config.yaml
n_layer: 14
positions: "learned"
init_std_up: 0.0368
init_std_down: 0.00348
beta1: 0.95
Each number is 128 + 32 x the weight over its row's rms, rounded and kept within 0 to 255. Layers, rows and columns count from 0. Numbers have three digits each. The size before them is the row's rms in percent of the matrix's.

# q: layer 11 attention query, 192x192, rms 0.131, rows 0-46, columns 128-191
# k: layer 11 attention key, 192x192, rms 0.131, rows 0-45, columns 128-191
q0 088:109188124081134081074110127092115085139131127175142103132178179069154158124126165174174119092165108133095100103139130100128115112105081061150100174135105133166134158124058146164094120096102117
k0 085:190139190134119113174102128157105132134113098155072112174111177102135132109148081113092126110142102106106112169125110145150133151096145090078155165157161201161156120127124096147168144129104051
q1 086:115144129153108086121123071143165167131183125103134101175180121178149195076204142128087080117116145138125150134089098173147136055156163121148154109102159060128096077132119088075154128107063169
k1 088:092097092098156121122113167138150176120182061117125101088129146225089123094179130135092092139123177094105070079131169142164120094143196091116126138091094137165121088118123124163145142061131216
q2 089:136177101083056172162115118086169136127097066126088121122148074125116142150087139157047130125126163084160129103128158137127097100130104129169135096144121142134174094108097142129144093077117104
k2 084:165148128110088100115143208126141104113049086107153152079136131111087129128134085111137127136157081177165104099167163109121099113117080099096141100174139169099123093129175177097115111113162038
q3 085:132177089069123133138083171138137149088148125108059216141150162100152117134123098173136108164102103147112103123101162121084129116111132127152090088152113118119106099155112097064174137138136130
k3 084:117146127101125146180066137145142141091136038146135123092124136141169093144107096128147103110164173108136091138136086129173086113142154143196131102153141143145107110117117091158131104108142093
q4 082:128138111133144081164107111134159144094173106105127124152163150202172096134156088103077113119123115169140143123147090124177119097124091177137127098143152096069152135144167119170098092177106166
k4 077:073107134139161161130114102122147145133108150141111114118162136153119177120158138183173146210088168129135142097152102124116188080112212111114154118082093124066140183125111181087137105109094168
q5 088:153143135161125088097123117084092178136134163119088179156150184131137174128147131093141127135143093116091101153157120158132079107075141158108167106170119116080136135098118148174075152118187140
k5 079:131105194101153078132093166099109155125089135075072127156117120116103170162158159068125109057190189143121155164122131173110118093089175119114147174081192068116132100108109177107102127117153106
q6 082:140080116128084153123101109114132130117111150136083167129192107157153088152164141156150145087095137163198114100161165074117165200179222135111164141144103138177121139142141125094148068119087099
k6 078:080091106124137129116153137142170134139106097112164137108106117105160129103134125146125130176155130130143091148089123135128121115106130149155082145116178035190084142167095106116177127139157177
q7 086:114150175098143139119184150115089145125124100102111126107125152192132116091141152116131109114172180126172144090143143154129147061138124135180166132154123188157139093132140155163106126131112084
k7 080:147085128161088118123127157084170138160107115165118105049128161148161139168162097110090153103147063064162179162084086143096149147158075150091144151132126115150124091132172109097181162137100103
q8 092:104117147169132102133186138132123147083176067143126154142147201155183089134085155100128090104116104144123141132115103100044127136165148157120173153100124146122163106152087098119129144122111078
k8 089:116120114163120116151127153095089162068129122185152109127130126150134120154185047065139073083151126082136127149126107098158146133062103133147119098088091181134107119096177160129134127129157134
q9 080:047112184163089128051167132154142154177122054117101158132138132120132114155039126105119104124211189112084037137165124109129124095127109164148131066163140131105151091091148149160133142127150167
k9 084:131126116164074179139109151118142090138088115122124113122162098100070101166100114122111157060109133065144136172196129123170153103180145101144125114129162136115178157139164148137126193169158099
q10 086:178189158177175133104085073110160210155080126128123118106152144143122106134155071116142128146174084192097126150117121140101136155111084146140140068155118082122127187121084135108208166131130086
k10 091:116155099160155145120095094124140114120164103198144086079158129124081065092161172137116088130171104128166135106050094131100118082125154122107128136125123121117144094087133137113132152105114127
q11 089:120121103124145190075142106113156095157133136154090134168126159126169134160100086075158147172110148096131156104112151135154146149161127145145137095121079155094125110134164150117130198152128105
k11 084:148109155126125108104107088108119142168105099124070175092156169131139166153107146118090079154130174120119109078121093179063076066137107109170132166197104143139171138179074098148084186183191119
q12 084:107168197118128086166148065189161115125128119150075101122085094124122172129053140122132115162101062116135097149102171134115155105127144135205126145088145142127135141166096089090116117129116156
k12 086:197164135138151133157175140169237172113159156145150181082117099109113091145152126170078106151137102115145140068114116079178155152142148170136172140056145150138127141151113140111142142107151126
q13 083:097159161105133146137160117150181130157117135103085102174135119152162168120156174099087098148130111140196166071126141132156107160137088130078137104127157129125134158113151086132098128111056130
k13 080:128123119153139161176145107079152103088123128132133151140123159134145128087138115163037103084074089128190155158079149109147211208143155105097168207149148123118074167133144111090104128116131121
q14 088:066176206102100168108135171101128106113201136118087089123177150146121104169146133079113114148082136127097058086096090120154142095177110137197203144132082139146141088168121122151168117114127095
k14 089:144123105115126137146156127069103128067134088152126135136163175111075091160132173097134112119155105142133178180103126114129141109197071126149100114146110145181146094193096114079160160097128066
q15 083:228114133111152167058107100112088124140190136150144146167124047178127152176071117111093105128102128068130104184078123090134091159102106094180124138161087110152147169156192179083111129132146092
k15 085:127170102126127050114162166074123178133138076128178142107158101144135141093074179098100121113034126171104095036132141102162136135116098111108146174127181132118178138124166109132132120151069118
q16 092:149140095093157117127192107113060237114109147135150109081163112125136152119140125117140129133111096087096108154153131084189174131105142153133184128126147082115111085120117137109118113146138127
k16 087:120118164126139106136161228127113178128113169153081090086173080108168130117153150081104101077128170145146113178170133136127135134132077143124156163135128114144122126095146103102159156128113141
q17 083:148157075153172169155156110138125083066071185060120145176098084154125138123149111144106163174125102125081175108150099150150116161113093149123092071137115123157127126155129124098130092156127103
k17 084:065121103093187103134092099145147102104114135124139134139140122127094107141118135192131112203093178136178128101107089141143035137112113121143147141118109125067174115112186113092065133125074109
q18 087:131063125146183128123185125126138158165127104132071136117167123118115165124155160063146148170143119095084103125082097175128106148139104151078140107096159127106109102144136068125104117102207088
k18 085:147103126110204134138121079075154171178200092091097099148122082132136137178127115084145134146159148137132084082095107137133178124084135148162195136103163086140168107120166121144148127168143093
q19 081:138124131139143145134119136137183147105140122127118101177054140144064089092189156161112167112117088130128164103175178164122094173121097102138162120131186126177081106102196121165072161096108159
k19 079:140080105139130098148102128127156120177095128100172122114102120091061111103133141103124115089082093141123156138137157141123052112130082114136113120117166141183173209113134144109173126067215112
q20 085:134091123154134113196143133154146184184155132108139100099182083098100123179123137064139156153111104158113159118164063140143173162110107141108123164119117119157090113068136131107114115059153207
k20 083:087161090143161110130229189089132167156147146074112091138115145110101154131178127124109078162125103111184169148109164173121148167137114076128122116092154159150141125114141113148147091104093130
q21 080:113141130138128158164157163174213107113142122113188106102129131130138119092090145134107184147143113137170051089098131147134171170171146129103158206122118123134113085113141055163135147089121138
k21 079:091138173140189169122167080116152170098099126117188107128150110136185065139174098158137109166080144107158086139192074059132169105218155130132080172102073154157117139120145123152165115113170112
q22 085:076187125134147095144139142123150073137126107124097172061089162147135138129159141148128112173071171070154110123118092120155125146140159156097130156075063091104159097173139142122122098121118082
k22 082:145096183079108119168120118177137116139091191138182115169132142091147122140103108138162068151161076103138103099168099038127202124140048135151113130145166139091149105131153135126171100136123148
q23 084:195126140110120173086112163119134111086150130138163145143179118136199149095096112105148184094157171168150112180103133202167083134145130095146114169137131119121142160109137136119133083124142090
k23 085:142164160103158131149204126087145134116176132098088148093130140131133153208127113124077153140077150182146121134187085107114108175194156080140141157125115115128107131121120136135194148139032158
q24 082:154089179153136089085115161111150049171135120097103156184176178137136148059124130131129104099162103120120097073125120095119198129124151104140150041192111160136157169125181081162115142117171131
k24 082:148117105185081090117151119117080094120115116088131154099093113136028151146103186077110106097121124122193111112089113122186149124156148095135113148196136077139189111100143118105146114192148147
q25 091:112122165129069130126128074087049160130092101134100090149205107123180121138157107093118153101199137047106137123141099117070156156161080020138108122125119180042138101114095107192117171147114141
k25 091:144079127108070105152144078103038125093124174102139161142165144150131104156125128116080150185114156109154127131113158084139168085142116136113119109067107141113150111150090143145115093189091093
q26 082:125147141157147103102068177141166199123048110091125122170168119137143167119131090131144136147137064107144106128142122107130166120220133148138111112125170097175135131108145091130106115146086111
k26 091:115098118114159174163088095133054128178119110099130135071167146089104132109127181138137098106145121104121092076159103186108087128116109156025136127117181124161130139116126135099113132136133034
q27 079:125173117097105140123164120098173125146211144148062130144226106165125120190062167128069102156100154097165088127102094159116146144117145142102108148130093130052117127114192094137091132145147099
k27 083:116144138099174158091204111104080103157223115124150147149142161157123162137147123104126124120058115138161125161193132137130165104166119174168133116133172130116127093164100140177115113180142119
q28 093:135080156142191107094128146146114199156048201154098179111156130111111160129160100080105138139160099188081116142163155161159053182130121172105127129163162142216066203085170067126105150117154165
k28 086:121116092165198096087139120099163127163118176129102149147062184152156227084094158100135149118201191114098160121147132165088120158126190128117151130108134116187126118101191156167167169109187147
q29 088:122155096116057114150145069115151081155176079108176089146139090111148139130105109152116156089145173112099146150119115067132129081091150155151110201088036123155113139098161187126125126141150149
k29 082:164165131151157130205129146089142147142110163137154139069158141166072158121185152129143110149101060181138163143146127134130125149107091139118175134176126227111100083086087130154172153166103120
q30 094:030126150103138125164171092201131087087167070154119170108157150122137104143123131102163123112200116162094070103171156083147165058129190108146116154125104124159139101163077116184125121073171153
k30 092:124063108133119174160165147135203138111073174167134171083165109170138133140114096087163178124125089132112114156133076102169153126150150111157177153141133195116119126107113110141161060105095085
q31 099:098143125133132140142157120125142129081170104129092108102203152169143100107117146111119157161099164136096118150113132057061099143147125119191137132141172175167115121131090155125099122163138120
k31 090:098160178057143165151159146077118092135132124074083097149215137172160093145100117165108082119142149092128115148088143091101075136154136125153101122104113144110092145079125156087184187150117093
q32 088:058180152128067107056160123094157101203108130080101131107123087146155107107122147126134072151077196106087132145143175160167171134119179085130038075092141187172134134095133096151136154137162152
k32 084:141125114130132176164083222149090070171094160077167097096080089124133088120128199178104159062094156111128106103083117138068098076131139151135110175115115131132098123192120122156130099207128154
q33 097:110131123115165091152142196101104113109152096106135143184100105125142140111105116151126077150095148107123130086096098106136148124128179124166165173139121112153125079128106122133105134176148063
k33 089:075121138070153174145144141125056131138168089145133145175120087047157090116116105116126162144143156091138169143128106106099107121080103114091156094139153148180160135125225116123128118101101129
q34 090:099177163124103135188176135178124147110126057147100125084102129128145103147099148140078142159097106100107135098139159135134113130131152122150162153095123155156150088156134207098152051087143165
k34 086:125145186099054151119145182096161137096102119133145027133109097107103159145152156121121126160155113075100130212090113103165114101143080143140127125130127160107063147131170157075152161140072130
q35 078:171152101142172175140108141147128094135089184141176143007111111138132106137155158142117138107136177130114138137155144095139046098103123115141121167081074139151045125187055129117112156111088108
k35 079:115118109159127120119097094157109174121144126114079147164106168082137122135162121129131107149156152146104110128104125145142103156071081141168088147141103180124095150127159098074125118132115080
q36 079:104119067139182156077153093085094099050117139074120112103107157125151117129102112116134192113127159114171114107131121090097124115121166126068112144110133146135128118156153141131150097095179135
k36 081:127093135155163135107182121170089107158127083091114096111118132111135115213089138135170114063157116121144141149152179117052153145092166159138202137137131101115180119138126094107167132109108096
q37 087:131140184137114200147114126141158154133136095120107123111087092131175118134104144124131112120069181159084092114145136141113104159108185142159140134181139147111038069132148082198099079192140150
k37 089:154105150109118098123128131048133128143110152144108123167178131113117129123176168125102111055109123109067107108111149202220184140107162090157102124115090124086116114077191120154137105163113158
q38 094:139150125111099121105169103144161114166173152172104150126171077128135106099084108140138220176175103136137076140113170156089085157135134122167092120110078053140134129124135156186102117073110144
k38 086:090120150100100100136112148154193085129107093115129083081179136105137135203058145133142091116094144134074100134114108147121119175170110073107094158153169127120076132131141163087145083174148107
q39 079:112124123045135145117083154104089126105157179085145160095146110168129111130150163175158120106127159131172112081102099138143154116129109150095147150127146148067042125081089134112127139112109072
k39 079:122133176131131116138109163107130132140108087127151127157192092164150192091179118119159084123101074162131151121127074128132107152089126136115155096091101156159076170175095155168139123145098097
q40 089:076190161162106168152123111068125151026156105138116090109158115152166152132129113075132067126154170086137135126109142162103137121190174121120134191132078150097146073130111160101165171140109125
k40 085:104117101119111163166102122114047144035123123128188136078151126168160101136109050114156079160144118182132177180116168105123166084186133159172093123131148112119135120134135169099134126147123122
q41 079:107129128088153107104125162090161132144069140105157135192151111119134109078141135112101124137083084132166120122137126146119137137099162099111155161099131084126100252091100106094088129135118103
k41 084:140105142130191136110169145159052097199088141094124092197148155115104176111150098167123116101153099071130165094094057184062130121117132171110084120192158118142066146108090152176115073087136145
q42 085:148122129142089100118149152134126176128149091086128137144127132160154149096138087039140134139119112142099093116128110066119123114049113049118141123138104156161140129129117131118118128161133236
k42 083:119127154129150128109112164061113168109201103157147115125157115145148084158090131149146200119139162128139210170141090115147112171111130149159131196123145164143102145054120152192117099054103133
q43 087:150144121104076122116142085179135122148177110191138068098160139123117124099101232149100150092192141121141103146160114163138129101050104096104141130095165096125136104185084156124164156110099153
k43 086:130156133108104162126134144091103108152096132108062130141165153138099085153196113144169158115157076158118044141176110140137170069079068105126158137126156125129117116124116162093151142081109137
q44 086:119082179089102087084102179095093196078126101111147141110100134069169109129126140113170132113165131146118129109059106156114142133127176122158137092146067157167170179133105147115180143107144120
k44 082:168185154147113171124083186115104174170097129106161161128120129100186115113103125099157095137114103077169145151132120132132153116131108127170148183152140134112100129133125152071123151150119109
q45 088:152081161128133104123113088132086164126142121141186152130163138086130201069093067157166225124121081146061120146170124162105159144099127110097114131198121177132140149091122128137154041135160138
k45 087:047105145113122061083092099157129104111132162091099138132133149075114195099093141123134101140165080066162129126141156110082170143081173072112115128098096191183156173069109150122142153102118132
q46 084:115085144122136131167125109147114143076163163068091061183086169209134130118084122122053129071125127150200124062127123159109163105179132182129126153102102127070042076166137182141092096138086150